{
  "n_layer": 10,
  "activation": "swiglu",
  "norm_place": "pre",
  "tie_embeddings": true,
  "init": "uniform",
  "init_std_up": 0.051,
  "lr_mult_up": 0.676,
  "warmup_steps": 200,
  "decay_shape": "linear",
  "final_lr_fraction": 0.05,
  "seq_len": 1024,
  "doc_mask": true,
  "train_tokens": 124700000
}
Each number is 50 + 10 x the weight over the matrix's rms, rounded and kept within 0 to 99. Layers, rows and columns count from 0.

# layer 5 MLP down (transposed), 192x96, rms 0.0784, rows 96-107, columns 0-95
46 66 59 47 47 57 62 57 57 57 55 45 48 53 47 32 75 60 68 39 26 57 51 48 43 36 40 63 53 60 34 65 37 51 42 53 47 49 57 57 47 57 54 58 51 48 32 48 56 50 42 54 41 50 57 61 40 51 58 73 51 57 38 48 52 57 46 40 42 45 34 41 55 59 53 42 49 52 45 49 54 42 62 53 60 44 51 60 46 54 58 59 56 47 51 43
46 34 38 36 53 52 54 32 49 46 34 55 60 42 37 44 57 31 51 51 51 47 32 45 42 41 34 28 58 38 46 41 19 68 51 42 40 51 47 48 41 47 41 63 59 50 35 30 67 49 56 63 58 38 53 58 46 57 47 51 46 42 38 41 43 50 38 29 51 48 45 46 43 59 48 65 55 46 71 54 46 43 48 38 50 55 55 47 59 31 47 34 73 32 64 44
42 41 47 40 51 52 51 51 40 46 57 65 50 34 43 60 54 27 51 54 50 48 42 68 68 58 52 43 64 50 57 37 52 54 48 54 39 78 43 55 44 54 55 58 50 55 24 56 65 45 55 64 46 57 53 49 46 60 52 55 48 39 58 40 52 51 51 30 27 54 38 51 43 46 34 50 51 70 48 51 31 51 64 65 55 53 59 32 68 51 35 57 63 49 43 65
48 51 44 44 46 49 66 41 55 57 58 43 46 51 69 53 51 60 51 56 44 48 36 45 33 45 50 41 34 66 37 61 55 25 58 61 66 55 51 51 49 53 37 72 49 39 50 64 35 43 64 50 56 40 45 49 50 57 53 58 56 52 50 51 63 52 69 65 51 44 52 61 38 55 51 30 66 50 52 41 53 54 73 57 55 57 26 62 58 41 42 52 50 29 39 60
54 40 35 54 64 42 26 43 54 49 65 74 64 54 48 53 42 38 48 63 56 55 34 45 58 66 56 65 21 58 57 41 45 66 43 54 57 48 48 51 41 38 46 57 47 54 50 43 37 58 65 42 45 57 51 45 51 61 44 46 44 53 42 59 62 48 53 64 59 46 50 43 46 41 44 52 53 50 42 51 43 60 34 49 57 41 44 53 56 54 49 49 34 46 66 51
44 46 43 55 61 62 52 38 42 43 47 43 58 49 58 55 61 45 56 39 40 65 51 52 55 52 63 47 55 36 44 41 45 55 33 58 73 46 59 53 52 29 50 40 59 37 51 58 58 54 46 58 68 34 35 51 30 63 61 54 42 60 54 44 65 44 40 54 43 66 79 51 37 58 35 56 62 28 32 59 47 57 63 69 45 34 57 47 50 36 44 49 48 38 54 40
38 49 48 69 58 36 47 59 49 39 58 36 48 56 41 37 64 41 56 58 54 49 53 56 55 36 38 44 49 43 35 64 62 55 52 33 52 45 57 47 40 47 49 30 47 46 45 49 53 58 55 38 43 72 49 58 54 56 57 57 57 42 50 39 39 62 24 40 64 54 64 50 56 53 54 50 47 30 63 48 53 45 48 45 42 43 38 45 43 33 45 61 49 48 55 58
53 46 47 58 52 67 46 60 41 40 66 33 38 59 41 61 53 54 39 54 44 47 62 64 55 55 42 60 60 48 42 60 36 54 54 55 73 45 63 57 46 49 29 47 61 68 47 64 44 48 46 49 45 61 44 38 63 60 46 57 54 57 61 44 46 52 52 39 47 40 59 38 49 44 50 43 50 57 44 45 49 63 48 64 40 64 60 41 46 66 48 46 39 58 55 55
49 26 56 44 56 40 54 32 41 42 43 43 34 51 45 61 64 36 46 50 59 59 50 50 53 56 39 44 59 36 70 54 61 37 42 42 60 64 43 49 46 47 56 36 38 48 55 49 42 54 47 54 59 52 41 47 52 48 54 48 42 45 54 60 69 55 48 45 51 47 60 54 65 44 51 61 45 64 39 52 46 64 54 44 53 62 34 41 60 55 56 56 39 46 34 37
40 58 64 70 36 58 66 43 48 44 47 52 55 49 53 70 51 47 49 45 55 54 49 60 43 28 69 44 43 49 62 63 44 35 64 50 47 47 56 47 56 50 58 50 47 27 43 59 52 51 51 65 59 39 49 59 38 62 53 62 52 49 67 47 49 64 46 64 42 32 49 44 49 54 44 51 55 53 66 52 69 60 54 66 60 39 49 59 46 59 55 46 70 40 66 60
52 55 35 52 43 56 47 41 61 59 61 41 52 50 40 50 80 52 52 57 39 68 41 66 55 35 58 57 45 61 28 61 71 24 61 43 48 57 58 44 38 55 51 47 60 57 28 46 49 41 54 44 49 70 46 56 48 45 51 43 50 28 39 56 56 60 66 59 49 60 37 40 43 46 50 52 42 53 49 51 54 81 74 37 43 56 56 58 52 37 48 45 44 65 51 54
57 53 43 53 53 50 37 58 54 58 68 47 60 48 52 42 59 45 55 59 52 40 65 36 36 52 39 52 66 54 48 54 43 39 43 42 65 53 66 48 51 51 54 57 43 45 50 43 32 65 53 39 45 67 56 58 37 56 42 49 42 40 40 39 42 48 50 48 45 57 48 72 47 54 44 27 49 45 54 53 46 46 54 36 35 60 23 47 51 45 42 55 47 57 40 49
# layer 5 MLP gate, 192x96, rms 0.115, rows 97-107, columns 0-95
62 56 63 39 59 45 53 54 47 47 72 48 62 54 66 50 51 39 60 46 50 43 36 49 58 51 59 46 64 39 56 56 47 57 45 46 38 47 51 83 52 61 57 58 52 58 44 72 32 56 46 42 65 58 58 71 31 37 71 40 71 57 49 64 47 57 52 48 52 54 52 51 65 31 56 48 72 55 47 71 66 72 52 63 66 36 42 52 62 70 53 47 55 43 55 50
40 53 39 62 60 42 42 55 48 53 46 74 59 35 61 68 69 51 63 50 62 66 48 62 73 53 42 49 48 43 54 43 53 64 42 56 32 76 59 50 60 59 42 63 63 52 59 62 44 41 49 55 47 58 34 61 54 61 41 66 56 31 28 49 50 56 46 39 52 48 47 38 53 42 59 53 60 49 39 49 36 55 53 42 33 51 52 56 66 43 48 43 65 38 52 51
40 51 53 60 44 36 49 66 46 61 57 56 56 47 57 61 37 30 31 46 70 63 40 69 59 45 42 62 54 38 46 65 45 50 46 40 24 56 60 58 37 41 54 37 52 69 46 53 68 36 42 57 62 65 48 60 51 48 67 56 58 55 50 41 59 68 59 56 55 42 31 39 53 55 63 49 32 45 62 55 57 51 61 54 42 40 48 33 51 49 46 48 52 30 53 66
53 50 46 62 40 43 44 48 53 54 46 67 55 43 45 53 38 60 45 41 56 57 37 40 48 41 31 55 58 38 45 53 52 48 57 55 29 58 43 54 60 49 52 58 40 62 36 44 47 52 50 50 69 46 45 56 60 55 62 57 46 49 74 53 75 59 40 36 42 49 28 43 61 43 52 42 50 47 46 47 45 55 65 58 37 49 47 51 33 44 61 34 48 47 46 58
71 36 53 49 29 41 56 48 44 32 45 62 51 63 59 65 56 46 38 51 46 44 34 32 66 25 39 51 46 56 46 57 58 46 42 50 33 48 47 65 58 49 41 49 61 64 51 70 32 52 51 49 64 62 50 40 32 36 54 44 52 35 41 61 56 33 55 45 65 47 38 42 58 53 55 49 49 40 81 57 42 55 52 36 61 55 36 40 54 36 39 59 42 45 47 62
56 72 45 53 43 34 52 62 37 59 33 59 43 64 41 53 49 69 44 51 52 33 43 41 65 46 35 57 36 56 57 49 69 53 50 48 61 43 54 66 47 50 61 59 33 47 49 32 47 47 42 46 57 48 40 61 54 45 50 44 27 50 50 44 52 51 55 57 38 45 37 57 55 44 54 59 48 50 48 57 50 52 49 55 58 60 59 50 39 41 62 60 53 65 43 41
52 48 38 54 61 48 62 48 49 42 55 67 59 58 40 45 58 44 44 52 46 65 25 37 47 52 59 54 63 67 71 50 29 51 42 44 51 58 50 55 62 51 55 45 46 52 55 65 38 61 58 49 66 49 39 45 37 49 57 47 53 50 45 42 30 49 40 55 62 46 54 40 45 43 49 43 60 34 38 40 58 49 55 44 43 58 48 44 40 59 58 40 40 62 26 42
51 72 54 42 64 51 46 66 48 51 50 51 60 47 59 42 45 53 54 51 50 33 44 39 46 46 53 46 40 53 33 35 45 61 47 55 52 55 59 47 41 65 38 58 57 46 43 52 53 45 65 67 49 51 48 42 52 44 58 52 50 55 49 48 32 47 42 52 58 51 38 44 44 59 47 47 65 34 52 61 49 40 44 55 44 46 64 54 51 47 46 43 65 60 60 55
54 43 60 50 56 68 41 38 52 56 63 52 53 50 48 63 50 29 55 52 52 63 48 44 59 42 42 46 45 53 60 76 74 51 48 45 49 49 56 57 49 27 51 56 43 50 40 46 51 33 45 57 44 44 45 71 47 53 55 50 50 47 50 50 52 62 42 48 50 34 46 52 48 38 50 40 50 60 70 40 74 58 55 61 41 43 57 62 55 62 56 25 49 35 46 46
54 48 34 57 60 43 50 55 56 43 35 70 54 48 52 55 45 58 31 46 58 41 40 58 65 53 50 51 55 51 28 52 46 54 55 35 62 36 44 44 61 31 36 40 41 49 63 48 48 55 60 43 40 46 50 35 52 47 53 56 42 45 37 56 56 35 54 59 44 61 57 40 55 41 47 55 46 53 48 55 58 34 54 30 59 39 64 63 67 40 55 50 51 44 53 40
51 31 50 52 44 39 51 51 48 47 33 50 53 55 50 43 61 60 47 43 33 48 42 62 56 45 47 43 52 53 47 72 32 51 40 57 51 57 49 44 51 74 54 55 51 42 24 55 80 44 29 42 60 45 54 23 59 47 55 49 52 57 58 52 61 59 44 49 41 39 45 36 50 54 43 59 55 55 56 38 47 64 40 43 68 38 51 48 38 58 58 52 41 35 52 45
# layer 5 MLP up, 192x96, rms 0.116, rows 97-107, columns 0-95
61 55 62 58 37 56 49 60 47 31 59 51 44 71 62 34 48 65 45 51 76 48 51 35 65 69 59 40 51 55 55 56 46 53 46 51 54 51 49 51 50 46 63 54 73 53 54 51 48 33 59 31 67 53 58 61 39 40 51 52 64 71 55 44 61 68 46 49 38 66 54 19 39 51 44 32 45 67 51 59 53 63 44 50 54 52 61 54 50 55 77 39 50 31 46 59
46 63 55 43 47 58 46 57 50 45 33 40 60 52 49 36 31 40 41 29 41 50 63 68 43 64 56 51 42 55 59 46 57 60 52 50 53 45 63 54 56 47 42 44 49 58 48 51 63 35 44 44 48 46 52 30 38 50 30 49 53 33 32 50 45 55 55 40 53 42 54 40 40 59 45 51 51 40 41 37 61 53 50 57 45 39 47 62 52 49 56 64 44 47 42 50
50 60 54 50 51 34 50 46 55 57 68 66 49 70 45 54 63 36 46 52 44 52 48 31 49 54 34 49 52 53 59 33 54 56 41 40 50 33 56 50 67 46 50 42 52 49 61 62 61 51 46 54 54 48 50 48 48 40 59 62 35 36 35 52 57 56 52 53 55 58 52 26 61 40 30 48 38 69 62 55 39 62 44 46 51 46 51 56 56 63 61 42 48 50 56 18
47 54 67 64 52 55 62 54 51 60 52 54 57 54 58 51 46 56 46 32 52 63 60 49 50 31 42 60 50 56 33 44 32 45 45 58 41 59 56 24 33 43 50 51 56 45 34 55 57 42 58 47 48 47 54 36 51 45 51 54 39 41 49 45 46 54 32 62 60 65 51 53 56 54 41 43 50 54 57 37 56 53 74 51 34 49 52 52 52 52 49 68 58 55 48 35
48 46 56 70 52 54 45 70 45 40 43 29 51 58 26 55 62 65 49 50 42 64 58 40 49 47 46 34 34 30 49 46 60 42 65 68 56 56 52 47 58 36 70 65 40 43 39 26 53 49 68 52 40 60 75 73 38 60 59 49 40 45 51 66 45 36 49 45 49 48 56 56 46 55 56 56 31 54 41 62 52 54 44 54 39 45 49 42 40 54 62 62 47 53 72 33
45 47 44 38 51 27 48 71 66 43 46 54 52 61 53 48 42 35 58 47 52 51 59 42 49 45 41 64 66 51 43 64 57 59 51 45 45 40 45 50 42 54 56 67 49 43 51 49 59 52 40 36 46 56 39 51 49 49 42 39 40 38 32 48 65 54 52 61 57 47 39 42 48 50 44 64 52 53 48 51 43 41 51 59 32 51 47 51 52 49 60 68 41 47 39 33
78 57 50 56 59 49 40 45 47 56 57 56 53 38 40 28 37 53 75 44 41 41 36 63 40 29 52 43 47 50 53 55 61 63 46 45 40 33 52 56 61 65 56 44 54 64 52 31 60 54 63 63 38 51 44 48 45 61 45 45 47 49 51 35 51 56 53 58 55 50 76 34 53 61 65 51 37 43 56 40 61 43 45 41 49 48 46 51 68 44 46 64 52 51 54 38
40 56 52 64 37 58 46 44 68 38 49 37 58 44 51 55 54 49 59 66 45 49 56 44 35 50 48 68 46 55 55 47 48 49 55 40 49 41 49 49 49 39 62 49 62 51 44 42 48 58 40 43 31 59 61 63 52 58 61 43 64 48 36 39 60 57 52 49 49 64 51 44 45 52 44 35 50 42 47 43 47 26 56 48 50 54 43 49 31 57 60 51 53 51 64 64
59 41 55 43 57 41 30 54 54 66 57 69 52 53 40 37 68 47 58 38 39 42 50 70 50 56 44 51 45 56 49 54 67 56 42 54 68 53 58 56 34 40 46 58 49 56 49 55 51 54 63 58 35 44 37 46 41 65 48 43 47 45 38 49 56 47 60 38 33 65 40 41 56 49 54 29 50 43 43 41 40 47 39 45 53 52 72 39 49 46 51 45 47 44 24 54
64 40 66 45 39 52 57 54 63 59 42 57 70 64 56 48 61 51 44 37 42 53 51 46 62 60 37 43 56 45 40 44 68 36 66 54 62 56 63 39 42 44 56 46 52 51 58 56 55 36 57 52 40 63 41 66 42 42 34 56 66 50 48 56 66 40 50 45 68 48 28 47 43 54 40 35 57 48 46 54 46 55 52 51 45 58 62 43 65 37 40 55 58 59 48 54
50 50 37 64 51 59 43 42 59 51 34 49 38 47 52 51 41 49 27 50 49 32 52 60 70 67 39 50 46 44 44 62 52 44 64 35 41 34 53 47 48 36 42 50 42 48 59 39 31 44 51 49 49 52 53 50 40 53 28 46 41 60 60 48 49 55 44 60 60 55 51 63 43 45 50 46 50 59 41 41 62 41 28 57 73 56 41 29 46 59 57 57 37 32 50 41